config.yaml
num_key_value_heads: 2
intermediate_size: 256
norm: "layernorm"
init: "normal"
init_std_o: 0.0111
init_std_up: 0.0625
init_std_down: 0.0111
beta2: 0.99
doc_mask: true
train_tokens: 140400000
dataset: "wikipedia_en"
Each number is 500 + 25 x the weight over the matrix's rms, rounded and kept within 0 to 999. Layers, rows and columns count from 0. Numbers have three digits each.

# q: layer 7 attention query, 64x64, rms 0.227, rows 0-63, columns 0-31
# k: layer 7 attention key, 64x64, rms 0.226, rows 0-63, columns 0-31
# v: layer 7 attention value, 64x64, rms 0.162, rows 0-63, columns 0-31
# o: layer 7 attention output (transposed), 64x64, rms 0.141, rows 0-63, columns 0-31
# up: layer 7 MLP up, 256x64, rms 0.184, rows 0-51, columns 0-31
# down: layer 7 MLP down (transposed), 256x64, rms 0.167, rows 0-51, columns 0-31
q0:475488517488529439473498504499488483541543517475532487495549524471455532554532506499560497517509
k0:501473482543481499477502544461507513509536511491559468513465492466545523505422546527507480506500
q1:500502536448466495511484505476497524523456487449441529417494554462514496514497505499507469488512
k1:486524552523557481527486497497519530445514461525465475482538508456490528518432489525528488525469
q2:469458564501480486491491522473501513488494491484485512464538466485507515578477508514502504489502
k2:499501510541439520509516486470563478517487455470545485539513449487503514553468509475474464477551
q3:480497464472479522485545485466519495532534465487550512509506451470470476515502469485501535497502
k3:500444477453488497502481504484488481483493516529504502464546515509479461504522525481530457492444
q4:507500512503495537491512481480470516532470500562526482466528518499510440518552512553493441453534
k4:479452517473513535517521444516503529537509470536520453500534516451427482499461494549490486489449
q5:532486554507484444512524480486512474559493458512519481470501535510516515531497484511486515562454
k5:489538475502469474475446482521523574540517524492538526468484527502539527524478481506488506526452
q6:477518536495471480539514479521428473520509508513435524521478485503565487503499520482507500534458
k6:479491551548516506558498502501491445487498505492490496535398449541529502481514467503469483544495
q7:505485481506500467509496539479547494501503496507468496553506538489510503496532456579447562545529
k7:546501491527495477486486507522503547486494548512475529496492498503500526508523552518516515509481
q8:530503506505447499499413495507522515518534519478526513533512519484482433470476493521530502532520
k8:498440509513504471465491485532501488489522482481518497485522484538524448455457487501557506537529
q9:531494509539531503504471465443503488489528471530501481488461492503483457489503523507550518482502
k9:503498532476465535499511528523526481430528477483532512491471485528465496543498497528524487478515
q10:518506487495525552443503515517481489478504515516465504463492504501481494527486513507474545472549
k10:493545479526508512518488501546531532466462492538485468478514500482481462476486486505457507475463
q11:532487496482540496498503492453505489554510502469446552533521460544452546476489495530523438505511
k11:535457544472502520500544467481542480479530509541480545484480535479500468541486467468469485509509
q12:532493485520482489475480494555474512458495461512500475460501520513483480546488487470498472527502
k12:522526517522496501461480490488547505505500470500526469484530513524527503514514457480443522504532
q13:498476480495498554530484497476485536529469488475519477490536495533511492521489467491527509455544
k13:464513462485497475503501514497453531464496483513466511495509456507457510511485505479518524459519
q14:533535544501492532519500505479464488475568507505477484503474484531520482529483501461491501566509
k14:473502521500498569491513519522467481539473507539505555487484521492511472459497464504509472535488
q15:485483508517495471448529503535514463508514489440519505455522486492502497431497513461480467514537
k15:543535479479528520540561535478492469534518470527502522552533493490494501507521478541478492496540
q16:505506555508539526530539503474520539505523551504455499494527508451473525503514476511515510499508
k16:507498483494520536515464509470528507484467538509495515480529500457520511540513508509500483495465
q17:532476483492491515477548469545488527552530529499545467511497496528477539515494498508504484477497
k17:529515479505537569484537470493496476496493515500553513534509477460569483531511459535513509448513
q18:483459503536475506551497501500507477540483502515534483515517455480508492505443524468499579499478
k18:446506495479496518546452553457495496469508552528531500475488489548500470486543500476499473493491
q19:498490564477500483449497523495483491506518447468555430535495520502580474480502493538544485485505
k19:454505479509481553446486490508558492437476456514518491558491512499559495488515502488508437480504
q20:517469521499529481413507481512512520495523476534479471497498504478505514512519474462522504518439
k20:471467440513534453471500510481521552530489505451567515490469488501477523562511500486505458510482
q21:532492492495486516486488494533475470476484507503462525510490465462504488494498500486530484519532
k21:519504521513523486507497481497478502476487475525475498552482483498486505471487499449545488484522
q22:521531462495502560475475564535490503489472504536518483468473561457487537487548529498509519561445
k22:479528507542533484452525500503517486484519580510510471501528521491473488477520528459538502477441
q23:509469517477494498427510493496466546480444526526482481479509430472502494508536474550531510511536
k23:505476479498485559476514504498474499519503505490444419493521570532482491527496502519508473489508
q24:521517477536489524485533521483484484485476502500495497447516501500472461466513489495505511511452
k24:487543493477497490470551544522526519498478498491485465488478485515503516460484507480524462522516
q25:502482473543532482458496471517466538500474512546515508525468472527469477496495483532518481532563
k25:479525500530533520480476508493469502444479483470535528510490490491434524488489487541466506483528
q26:521494523555585499500476560501481445491493516555522520483531474428485516517475512523497482450498
k26:464500467508495512430496545442533548510493493512487470522503478445458479523512509531508516508478
q27:510503500525463472488535511489453475534493475526530516517471572523527537461512526480471500502495
k27:526551503495472493502548512470531478485547453524503500493498508503518486484503482506496499535495
q28:531527514448533504496479521528488456515471518464497516540516506501515469462518454461501520486510
k28:479516470474475509499477504514539487509503519505494488527510478451513467484543497482536572512516
q29:471441475492536507520491529516501523508530494475457533489540516555479401478530515527507524500477
k29:428516527523478501482475502575511481514544531482484501502557458508518524466519551499473457505523
q30:520544455499499498438525515512476491491522542495433478516473511486539530487511508544555492470577
k30:496483498496488493475547528533478487495484516510536479540529508495499535511490461487509497443559
q31:542483495504488531449523512450515535507471520506481547528503504474538529555499471463478508488446
k31:539503439463523502520521440465494509504423570521518508490477517498496502492541494505515472529457
v0:480515498491462496489487487489487522494486519521526453523491513506549491522481511502475499529450
o0:535507512506456502462501510492488497526513464482492548480493531497503502537493505521502465516493
v1:479537474501522490524433489495489462501485478548530544469516504511492482492522490551505472518467
o1:472507523469481503496549456490485520543509532460540516521510519523491517513464472463529522484484
v2:541496489499494479472517501535545518528483506487510523498479496456504451552511534509451542510487
o2:494477541510524426499523472478526464513540497472527485482512519481511544520486473502502439484520
v3:432525527524479496503545548525504460466517477532521522518503493513515512546462538481562485467486
o3:489520501477493533522471502525455496473512523464485464504547547476473511422486507491536521458538
v4:500483476512429547526464506462497507501519466522494495525491530477488476521517457492547473480516
o4:481489521491513491491498479534508485513488494506532496487503493493472474479470510527492532476482
v5:522530526514520476464499503510492504504494455483495466504466485501478517497471525514539510504514
o5:499501486502512495490477495514471490479485503511532479484520512440468486515514464509488555489478
v6:510486504527491464493506486464505506487524547493503541523502497522476503500490471530487545540506
o6:528503479515494469502489524505499529511457513491498477501473539489528524474493529474505465498491
v7:483476452461505479517535485541440512480497527479470490490509471530521498535524559474462516533535
o7:504500513496499481488498516477523458524504514464525518579491491503553488465493484504503468485520
v8:476505493510455497514484538475542495492549477533524536484491524533502538527494457475568477491480
o8:482486494518488446526513525480492501480466492524502468449479545469459489457496543504517534498448
v9:492519484508480489492509489477568529513497456504530485501533507498476440534484484468479475512497
o9:472493519468528517469468522477530490508486524490499486467496517447482535520484486482525446492508
v10:511498549462512489510546487489497495504464525499529479531497515449542478462542510503523565498483
o10:547573519502526530524506532546488467485525497512518503487464514533556509469509508457474485493515
v11:492488517527524509490533537497455523480520483494455519460460502485522556553506509512438463556470
o11:476495526493497481468494501489491540481500505513488467520456522480546485528523486593518488521552
v12:480487503541502487462491493526558472499486497520466520446524519522486481486520479468510569503473
o12:551485483497490547492506508524520496502487500524555497510499480475517492516456442483536505497484
v13:499514556568509462538440500487481490549487501520512461515459532509466466507499477503458524499503
o13:477497518465504502485519463518477484491498512507444476478511535500524543540458491471488489500528
v14:458485482522486514472470497511502482501474503452505542466532487483503565515543479495469496496510
o14:438467475473481497526472516511482524506461494472489461499481470546519482539484495508502486471522
v15:526484507506475498503502525522491462455478502441563496521466524489499468536475514515449504477468
o15:531521492513518503456497439471488494468520461500460505504470506526480498492502487482537447478537
v16:534469513531475505464505486492551491465482538512461468481493480528506529518552476499511498523517
o16:526499486500538517466467523488523496477501497480468508525459492484509497519523461499508473463443
v17:528476454543518508492507528466480494504481537491521499491505450541494471495534509514500503462485
o17:511497491529488512489486539484506458504505505503505490524472495495487549522521477472489495527519
v18:517519435541503527505541453490517496514466515506499494493533474571482503496493484483516499490521
o18:540488462518482453466501537510514497506471486503505481497545524471493501514518498477499495503477
v19:495467488522538474496532548515517496561463503534442458508462488538529485486507463472502545509534
o19:502494442504520450468531547567469487496527499485477512535516491492538546445488497519499499477515
v20:475483509482511489465513485492486500487521508542474487484473531472536474485487527487466510510528
o20:513485526491496492528475465512522507483532496517528523489490495509501503487524529554524491496499
v21:504512466502453510499480505479501490529496502542499498500518468467489526481524468452480520489511
o21:496484492527533502506525523511499504481477537500503512468524491503490505521534506494463517515453
v22:515433491501454528485531535532511511484497529512485458492504429476492515472548497566473493511480
o22:484514512505481559458512551441487467504546455509562482499491524514566487533547519522500501474504
v23:470475508486499468445502487525493494469463492525539508474516470520496524486509460510486542506495
o23:490490465529473487503491510532527474517532457501566482528480528514556480501485480499507509527509
v24:486447487553471500523505559523504520496471494489492442499530482495490506492493510530458516490482
o24:492491483527506569474512529502511494487513494498497519503504473448487460533501472503518480442587
v25:496512501504481495504447497496512473548480457489478499528535514506532559501506498512502509548480
o25:501488520485472484531549486500511534491494523494440511481496528488519457459528477505472498549491
v26:524476460508508501534516458514509512527506425502494506542480499490473520511452457495525548469485
o26:536477505481483470474522474517532538481529470479485484449519454483505471490491526487506464459478
v27:505471530511475517508512470491528494501543495506491499446513491494515462511525490505505502540521
o27:474500534493507503564449506482513474515543481483537523511516487508513474524512531472529461530468
v28:474493539521522529463521507490497472549539506477475507545514472463479471482486497547509497506535
o28:492488503509529521483515485542444477510505531496519459484498500514487483496508529498489454488501
v29:468514459505451463541540480531479476517514496476506487467471471496528494502532490477492513517510
o29:486513503510485500513520478485478506536521458519531498515494514545534491500519517456471495468467
v30:527506491486518536501550506507524493535506499482545496522524509483511508576490492474509438483482
o30:477547465481561499436537478510481510530508514528501488478497527497469531517517562520500463502483
v31:530543491484464507472518514502516548463543467528476519457513492490525531510517503529469514457525
o31:473519493494541490474450515505547479488474450481550502496515496557485463490526529532473498532545
q32:503473507498506504499481497520541502514525515439530494499492502505472466509474484462504512463512
k32:491509490486497498492504488543506475477499485517521503499495489516530516490494482491508478475553
q33:473558507496464476528478498500448500479476509488467528499520504499513491498501542490509471496492
k33:466528491508482474539502480478513519501518520499528528471527491502529471490491539520493476536499
q34:467511513540497509475528465508473524465511498498507488509526546510484513510487506506546532507507
k34:487481504520486508446489503525506515511509501476483524507480505517511487503501531519518504455518
q35:474471474507502506473507522524486478497489468503503477465461477481515503484509518497516523478501
k35:519506472508521474490525520473503510491504500501492507470480523475462502501447505502504479486520
q36:485473502492470510493484518461504502500521502514470519478522530513465520463503487509510539522517
k36:503490510479522494505480484542485530474496540512486505502504526475471489471513554518514504523470
q37:536523495529485497490506518510494453485508520520542499486500539475491489503526486525485523464533
k37:489548481502537533504500492511520460535519490541480520494494525509467480494520494480510512515495
q38:492483550537534499482435498495508520495537502525493493537496497488492481517486507503546470479530
k38:506479531556489527464526477497511472508521460489539488526499475489514494504504488520514470523584
q39:515473530482497532482504481495476553479520482493489525522524499504511481469491501515490505466506
k39:465465537476503489499477451538471500495486507515466508477499512477478452498488503469545463519498
q40:485480522473484496467486517496491501506486518488465497491494491503470480488533497484488458500469
k40:469494522507519527509471494533544527511510510471510492509492512494510505516483519491490466493507
q41:520489496520523481554494523510486505477533480497494513445498484485455497504483475459504496466487
k41:502501500529510492461500533513478485501505520496515488505501496509476487513485479465524492504521
q42:480526526499504476502488484523471485530539503509491490439492502539497487521475502511510472530451
k42:503500506513500496496549469555491504531544513469498477498497489515503468516462479490479494522496
q43:521473488519463505503494536505500506489522506498486488487494504501506491474544508473516536513482
k43:515530497484510482486498514511496478498526525500496482470506516499489495451527465477511494492509
q44:503477549503479465496522506507496517529545504480505497480487495478523511524497476501516493532541
k44:566519490464509538518506507525505527532471496517482535562509515492542478503496467506511476509509
q45:479501507536535472481481503516475513515516522493529518516499479514495514478509493473504467513496
k45:487514518533445490495516514479530484526509503444514499536504474482531498504485489452492508496543
q46:534503499518485506459521474543483521507469505545472485526511539467505487497498502500518488547479
k46:492521484506516489428493516523519490489504512462475501486495504518492510496464499506499487509463
q47:526513533496448514486482523455506476483544501512503477529508501500509501463521506489508476493511
k47:517516500470494535492525532494554471470487473532522509512494529491538480480495501501508507502535
q48:525477486526505531479492494485506479526516499485505485483507501502487513491497480458521473470523
k48:504508492492505544459513503518498484503516478494517499516483540458502491535500481497457483489532
q49:490500486539520500521512498528534515523492528507450535501522487483512529480489508491506489467505
k49:491508487479505478504516525515513491499509535514503505489474491497487500544500469470490489510512
q50:472470500500503506495511507501449485480495508475517478547534531497471523489459525488495551489466
k50:495513495513474508492514512477497487482519503504498499506505509519504514494536535520508507494503
q51:507485504486473497473472507494489528485524504476487497488499446513500529508527510502504481509547
k51:493477508530484538516546489486473464495493508485528478542492513500502497498494516485495498489491
q52:498507511501491524500466491508492448472511468483480491464467466521528507497515510468503531518499
k52:493531506476500501522521495483511510478464509513501499475421471534522469487481493490493505497500
q53:486532516478453510515470500502507513520475476525556510496461530517541508511503502522499515539516
k53:505518505500508554538490465480495530493497518514492519507492531503520482523549435528507545520501
q54:496497498487470471492508500510516469521508477502514475505543535498519520523478491480508515485492
k54:517469486507480503470494473465479513471547513498513483510514504535522507507479519498503518474461
q55:531481481514503493497482483481528475492500490515515501520509479526481507473510505498448495505524
k55:496493489485492496511528454498507538488489487493481515520481496487509525477521490498506474520509
q56:499527483509505433507512504528498487509485502504477496503442477526515498487495462531502520479479
k56:539522502508494511521503486507502522506485494468497496466492478514512512494510485478479521491484
q57:507510543494489544550472473462515484495502502480466501493474516524485508493548488495511500495520
k57:497496524500501502513512481508503484490504520515526523484458478483497468490462474505507532478469
q58:513483533529508508489524504493514500506496535488497492483513492477476471538539490527497532512519
k58:503485475485494535481511481496519491496473513542507527492517486457445467489527491497498522482473
q59:465509528531496533483497516500480487503503495509505531499457490526499472510492469520481504526508
k59:483498459490483508524484508541513505497502493485477515485476501492481474505488490542514494506465
q60:499501483480511484520503491514505482496521539501486547530474499478498445482501485481501504524484
k60:470493495505480474504500550534525524485510519525499503496504511474464497458507512478516486518473
q61:477511521506533494508505496486514512538526481478495514512481526478513514476464499518492500526506
k61:472529524492512469476475469505449507538502470464521537525473503507526512500521517487500514506509
q62:501510500519476470498458503505490494538498507457486503503488517534501478485501505513477516523528
k62:509502552519464497522463477516508479483501497510485519512478496492531490468488493521493504505503
q63:497533504483469502481499499450489488509475497508500514502499518528488510530491533536528502537503
k63:508491523470523510538526503492496497493479508496465498511501526516477514489470519502495508520477
v32:477483544502505501487497494514476522457468520501539509479499501512498498497502508466492482509508
o32:519510497493478524529490484497510478477517539526511523480507496503481485492475515513481547516476
v33:470517498527511501539500476481508544499492464529487521531472531538533473495502471479482496510546
o33:508465460508511452463498543511536480532504529461486478532503495484474528517480514456500479465486
v34:463483504455516495487507522453545483530539501528504514530480535506475510490484488496580473549543
o34:523499448474503488556526467506486508502433521534501505484467519483505475457535495486507511501413
v35:483471526443480491479495519509518449527488512492513465505487531505526532474471479509478535524509
o35:540494528571503526483504479509493509490519492529492559508483484487480468480488520505513471499482
v36:493490456522462497562473519504553530510526525459470494533469568517469504474455468452488479518536
o36:521484501497510560467494505501504502486502502522521465472545492499491498510531479518563554473472
v37:486492508525513495489521491480514506494479514492542462517499463506524476530484518523510481465464
o37:526466507497506491495519518485480503467524505504482499517511511520503509496548534511483487520501
v38:509486497462525469510506515513500491493476491535488471525515496502473501490527513510537499529496
o38:486494494502490530489515476483498499482484507499503523527506534455478500477490492471537500469526
v39:474506523506454481494511513473490495535496485495474524485509516494512500471513478480480504468497
o39:500505500529497465538471482511485486477480491499490458467489493498478495512469501468492497492487
v40:497430492500470457491527529495498458477509502508499486499489466435553520518496499522451538516461
o40:435544536507548527515496446534466488506510490505540532534495521505485461516458529530520478471522
v41:510415464540503499506477557510541472522496447521517506529480468511512483544515504511558522536498
o41:461510515452489481475505455525477516528493471507491503476481540501502460438461494492516470520445
v42:506477479516520512473478471501482493520479481461526514508494474505525519545526500448500513521525
o42:497482498496520488491491528510494546467490536526458524504501504471470506483484551525491547545441
v43:497504514492539477466522495489504535471513517481452482482468493477474463478496515511486481482514
o43:517512481528475499506468523504521481504510482481549511501480494504514506510520455461496522494531
v44:499504471462546505485464486485485483527500470452461528494491521506457505467561520544498511504488
o44:510488495488474456534525483495517528519472500475497501485485468478528526528438507473528469487540
v45:469508488512526515483496537464506478479517539463493542517514528487553498487472507549526471479492
o45:492522485473493489519489471520458512465498513507485464475476521489487495482531503496491508519484
v46:494495492491504473531514494513511527508454471519554472501484477467488515461519516483525492479536
o46:499494453494498551489523507505496505500493508488470529542496462507439500501506511492503489525505
v47:485526479473514507538513533485490528503501483477516483496458482532529516527520521488529461477492
o47:526475480503513471476513513500497491475479519504467483518483486490463501489541521528465518535507
v48:503525478467523545497514533500486504499480513523513484487483517471535516532508500519466521478502
o48:492476501539486494504516490511484470486542486509508497533487477525552530464489521489499518517549
v49:511495496512539496475531473517516493484480480503505516480543489508564504492500519492489473495450
o49:530495540471501513496478477515487460507536515505455480518480480469550480478506490499516473511511
v50:507471476511480467479492508513470481487516513490533523506510504509480513500472520507480505485447
o50:503509530459535552542539494468504496476511475558493539481534527509514508526522509494495521491487
v51:502541486525524528477487465537468513514481507553471520536484507525511479506505443479517459481509
o51:490468523501461485505488519550490497513560542449470507496508475483492505488491525460519490530500
v52:526502484508504511510465477496504497534524482504535509527541488457506443469482474498479517492458
o52:461495514494510532489539531490444535505490560502463466498516491493525545535483501477472443505506
v53:480538507518503480520514515485561447504461519504455546478491498498465493517482522534490492488555
o53:524527456475517502468510490544487497485487492439486524475438495536526485488518439490447463498501
v54:475494505543511499490505480469494505455527484488512528454523498497472478474519485566522516482471
o54:536520486488521490513514500512493480516472495523523465466497545507519518511495519468494495491508
v55:536533490513480490511483526502506506523506471479508500504514462504475521508495462510513514478491
o55:520484540512517491476492474482489517522548476485498491479514461536498486526517500500482505513468
v56:494487492456555511512509453547474483469477537538515537490495511547511503478474525486547494503493
o56:492521528497461532531532532480576492461495535507475520526524524484502478485493499494520502528519
v57:504499483475484496512502510539519476510531491447522520532549463463488500505533468518554522525496
o57:492534510502502516488471486478497536519475503511478493478473538503488500505504548506505470537526
v58:508506453418494497486495488548544498496489493527512501491497472476506503522466542534529505491512
o58:486492485460511530544467516462528507482475494491478549532485535508519486463524511521492477516517
v59:499491482483521509453493538512505470534546461490500535487499547536487520536492484494467561562513
o59:502501566494497512550444476515512517476487512521459524459461469491526521485448493490507501478481
v60:495515538497499516519470487466507486538524490493533497527473483494456501481486438461523519475508
o60:492493481528536476476538502545513554487510527508499450445550502473475531493499491475498513486476
v61:492461456548494515511529491487514514480457510463486482520514513554482470502505510466519531550489
o61:547501508471497528452484463492537498491501502537548506536496479486464522508482505480532497496471
v62:480517457524510487476492492508489508494527481494466467501480522539531498503522529499489489514476
o62:534483493502508511528439485508512522507497483515477496491538497467494473485509452505511521491512
v63:501519549480495518521486522490505481509517475476489492499499520473494475555465519502487542482472
o63:501500480474514493504504468516502530469511510525500515483505483542518520456505528554440508458507
up0:532507449512446503509524474512480493472527507504487527528484551472530483519511508524504531496503
down0:471507515508542475449491479473533533517527506527504503488508506562501534496484504477533463539529
up1:505549491543485486516518512539458496474477548516491496486493530514512548479497509527500540493529
down1:495481500510509500511468476498478498483511513483509445474495504520462512485491511475515497500469
up2:477472445467491509538521498532485495471500546491490532536534498541489555499536496500510503488508
down2:475493478486518479485514488496512447471525480507491508464491530504475507513527485539463509503474
up3:539527507466510491484465525496511459502482536534485473499496524511440528495518500503538518520534
down3:487501499509433484488526488453498488508518544435470488508440444463512498521477537534503510503482
up4:545533520530468502528504517485473551534486495528493468532531472550505497545471508527511486501516
down4:455552520519512512498511490552507513489520517506521522507481510539517542503507490517461557499441
up5:483546500507551511501490480489486469504516500524495513514469499517468532490494492472519500499480
down5:522539515487467504420467485509452521527520522481490590493517489508516520491455523502487507521514
up6:509479501529467473536504509499494534518480526512533498471506512497497488475504470484524448507483
down6:499486478511500513481522467512472485496522511456503511525479464507490481524488504510508472476489
up7:496549495476490538467458512440477542543516555479496543554526530539484504465498467509522529523480
down7:518466490478547493518475469485449459491516540523497495535527488484536538517480521534528543462453
up8:463485480480540491502461507535497561515466541504542503528519505483497490502471496458494507498499
down8:486501499510497487513469554483503507495491547459462478505459544520453492534478535452521485499501
up9:481490506497512456479491483519469496497503483503480501481527509453499469507467519504523500516516
down9:520494525490503513470510487472547511481496554528514516497480500529487526512487469495501514488464
up10:464534502540516500499517479493486519495479530495518512501521509502491566481545495554547433517536
down10:519476492485458518471444529516493501508506506532485494508499485507512463511491507509439536485499
up11:507479492448505455473464522484504500538507497527530545500475555481502496443551492464480504425510
down11:503502506509454485524524436468464447454502540502513463549470490502496505477517512490466491483502
up12:500503457534531518504484514553519512513465482476469476457490495524476522520476519502479504494474
down12:557505487537493503490460517465526490514525475486487513534500482479509477454492527509486464467513
up13:480523544458513499507497530499495544483475494504538515515482516517488467490513492505504557463489
down13:474511449490507508485475540520476470507492446498489537517467493525466448499475526492497557541492
up14:502536502458517514499513523530482476513486484529500569489521505495519531506511511532496549466488
down14:532562526537510508484483499463492466504487466488488488536496509557534519564481484535518466525529
up15:490475495542462524476532480466507503516500500493480554512527492542459489537542480491481497502498
down15:480484491517475496469484566518515494529514453489493519503481505488477441486476532476526528484475
up16:509526507490536497537474524490516483533506491480536534473513521477452500501500529505521507543486
down16:520464481505514518517489503466499514526493512487503495490479486493456499515529458478508465511540
up17:502534485513493530497518498525464486482487485458520492494494526535508531487508484475539432509548
down17:496457538480508546488472515502481490498508509551518530512556490495493535515470499505513526479500
up18:552547524505436498497474493462510514550461476500497503468513497499471488523487515467556494515509
down18:487484486496506536483522509527504491503517503485509505540487539490480483505521528511504547437475
up19:472506450493436484532523495498481457513487518556450500488442475475520507507472544484487480493473
down19:545464549473514524464515494504506550454471493454498519503578537463514478496508489510504525530494
up20:427529491487503474503520546487490533479505496521488502461496499462526482488536464550491464490466
down20:510546503502550551504512524498485453509487446467508504512492498567512466504485493489526500487476
up21:518486489521456538502467570519479516511510497528521509511513496497459496494557502526514506499530
down21:453486491481522492520527507508481521467516513500486518510523502499505520500450519524480518473539
up22:531474452484512491526479455494495521527503520511503476519539493511506543488482467471516503497528
down22:455477567526545523432480473488535479537522512494477523519468554529510473513513519516507512497503
up23:485521484526514496502471474478521522540501510489491548519530537491470489485493505512472514545491
down23:507496500487536442489497489501477505509491500524504495479474522482527511496501416515461467513504
up24:470487462502521478507475511511495481514504506488494519493539494488495478478514462461489448496487
down24:536468501492492507522507488518517488466506498514491485520536495480520485542501516454475517481451
up25:459505489473492500517471442554479503492484492503539526516475474495463516581548494471529502477477
down25:485515478515428494500480504507483566511462487526571516493486496466522486482490527483489483496489
up26:533476506541491488493481484451463478508472518497500494515471488559473514504558476476502489513500
down26:529505513446508523526510515472496496515517500470561491469501473473519502493463473506494477484498
up27:499503494480515474497507490479509487498506499520504457487466469503492492555518509463509460460472
down27:458492543508503516475479528461518441544518485492503510529550526526481527514514516490455497488544
up28:469525465522527521499457492465458484537486508525471515490509500504527510490476476474504486492510
down28:544487510479504492515522470506480520468496474494509477508487475501508459527485495509521503513487
up29:505543494486469523432471515538486482465463496521443495524506520476530511524482535502509465511493
down29:499494481507493469568516504488473444471485450463502554513556489497493523491519505507478479547498
up30:493498519553486492534517555508523523506485514573508535524477508513524538544526529509475515517495
down30:530507549452503541520517497492481515526499469497480517519491504465524491498510498474527474478470
up31:497503512508545511494518474561533550494499513492511545524491546487497471525498502505503547485537
down31:505500491487494516493474506477463499516510500481492479463496490477512548480467483496505465519536
up32:504505484542460494490516484492503520522442542518515535500508489542494507467562495507523483510539
down32:504518483507479510535511506508473542469496532495526531575512536476500526521493544499492486487551
up33:523496483550494470525474544502520476503508556532483489510563550501486469510464485499580472500504
down33:494458493516511472462533508573438558516463480539480509528468493494477505480504534513486460486527
up34:476488507517510477497531505529493498492466510488511520502482510516480478548510487486505466495494
down34:493480528515501513453483494474483487505506501489469476525539476484508468505535503507486469520542
up35:532515503516521531515517517539514528539477507482517524501492476547484521515498518534512559507468
down35:532480534516507486534468472524507499506454453483494501506448483492507529513529492480518498512563
up36:467491531514482538467494529476503519497508525483532537550531501518496487525516481515492517479493
down36:482473527494544500493532531498497520542514498503523506502498541492505497479515470521492525491500
up37:522492507507543477522510510481530522535505500465544535485509463476457538455499484450514533567492
down37:514514474497507482478544521492504534491472502498462500530504518579513500499464537497499502525524
up38:540453496468490507533494514528499501556498467479529479477518491529485514533528483504524506531476
down38:526480533500457498497495491482508534491497531510504523554490474494478497476556482557493495469485
up39:509469524544492539500488602480497542549561511492481512548514480463529463524497530531500523499426
down39:519506504509508485476549486509454492471510441533528552515504536506541498504549477466501465468536
up40:493531483454527507495507477534521512499547539534499537537530478517518510541503521456501484535507
down40:548524532490510533490463452521531443482487506502506484523518482512503531488477498481458441505512
up41:522501487475516498500428488497530477532496469479509519507503519481516532507515531482521529518463
down41:474520477492483496517569535524488524491495501519516466475507491542507487507486531530517475493504
up42:541450471511441508466517502502493496510516512498496531498498522511478514465471530467498542535497
down42:497517549493480518526508499510493521531509514505510508507469498475537486521511475511531517531484
up43:480505504473535537511455521513528490481501499445499500534491517510499476510475499482511485515525
down43:551497477522531523508496463466470510544521471517487487536492491486521498447485507511491507498494
up44:482525464502482531463498495514476550499513489495505558503503505491515573523526469451526520527526
down44:513519544487452475500476473483500491525451518504540522417522508491551520491481522455530546490471
up45:524506487485518546526514484516507521487508473474503488477467452514468536493517474489580492556502
down45:516556531496532476517519467474476510457513442530497468479540475493552560542519463505523495464470
up46:532536466512494549569560557532538539527478512493536480517538484512474488499482506517510499484506
down46:489493529472503500461478511492487481517481466553511494509505469489479497512540496546460507518471
up47:535502464498521487518500503518493499494531523502517500552475572543487503493488543514515518474507
down47:481476527499521522501480523490471476467490487488495520515463541550451510486519466464508467491536
up48:491561514529544512494546464519500531509488483526482508520494504509476553508501485513497483500517
down48:478533477455461516519507523542509477494485497514517499513460525551522461502491499529503445515477
up49:487501460538439480507445500504457521502467476550421499516495504482529519478535484467524529493499
down49:508549463447508487468531482488522499502521505449537509521531491551464482489485502505478470524498
up50:518532532519513458459510470494533519538506463531546487535520512518467432512559502508532544526484
down50:496527495510535474530493513495474530468501501524474500509504489512522484484500473527455415467512
up51:480444465490484527467477546505468517495532529518511494473523487492474474479513504511510505548545
down51:531443519482474535523528488471476514489512461524506518494495483467544496473535469528481504525463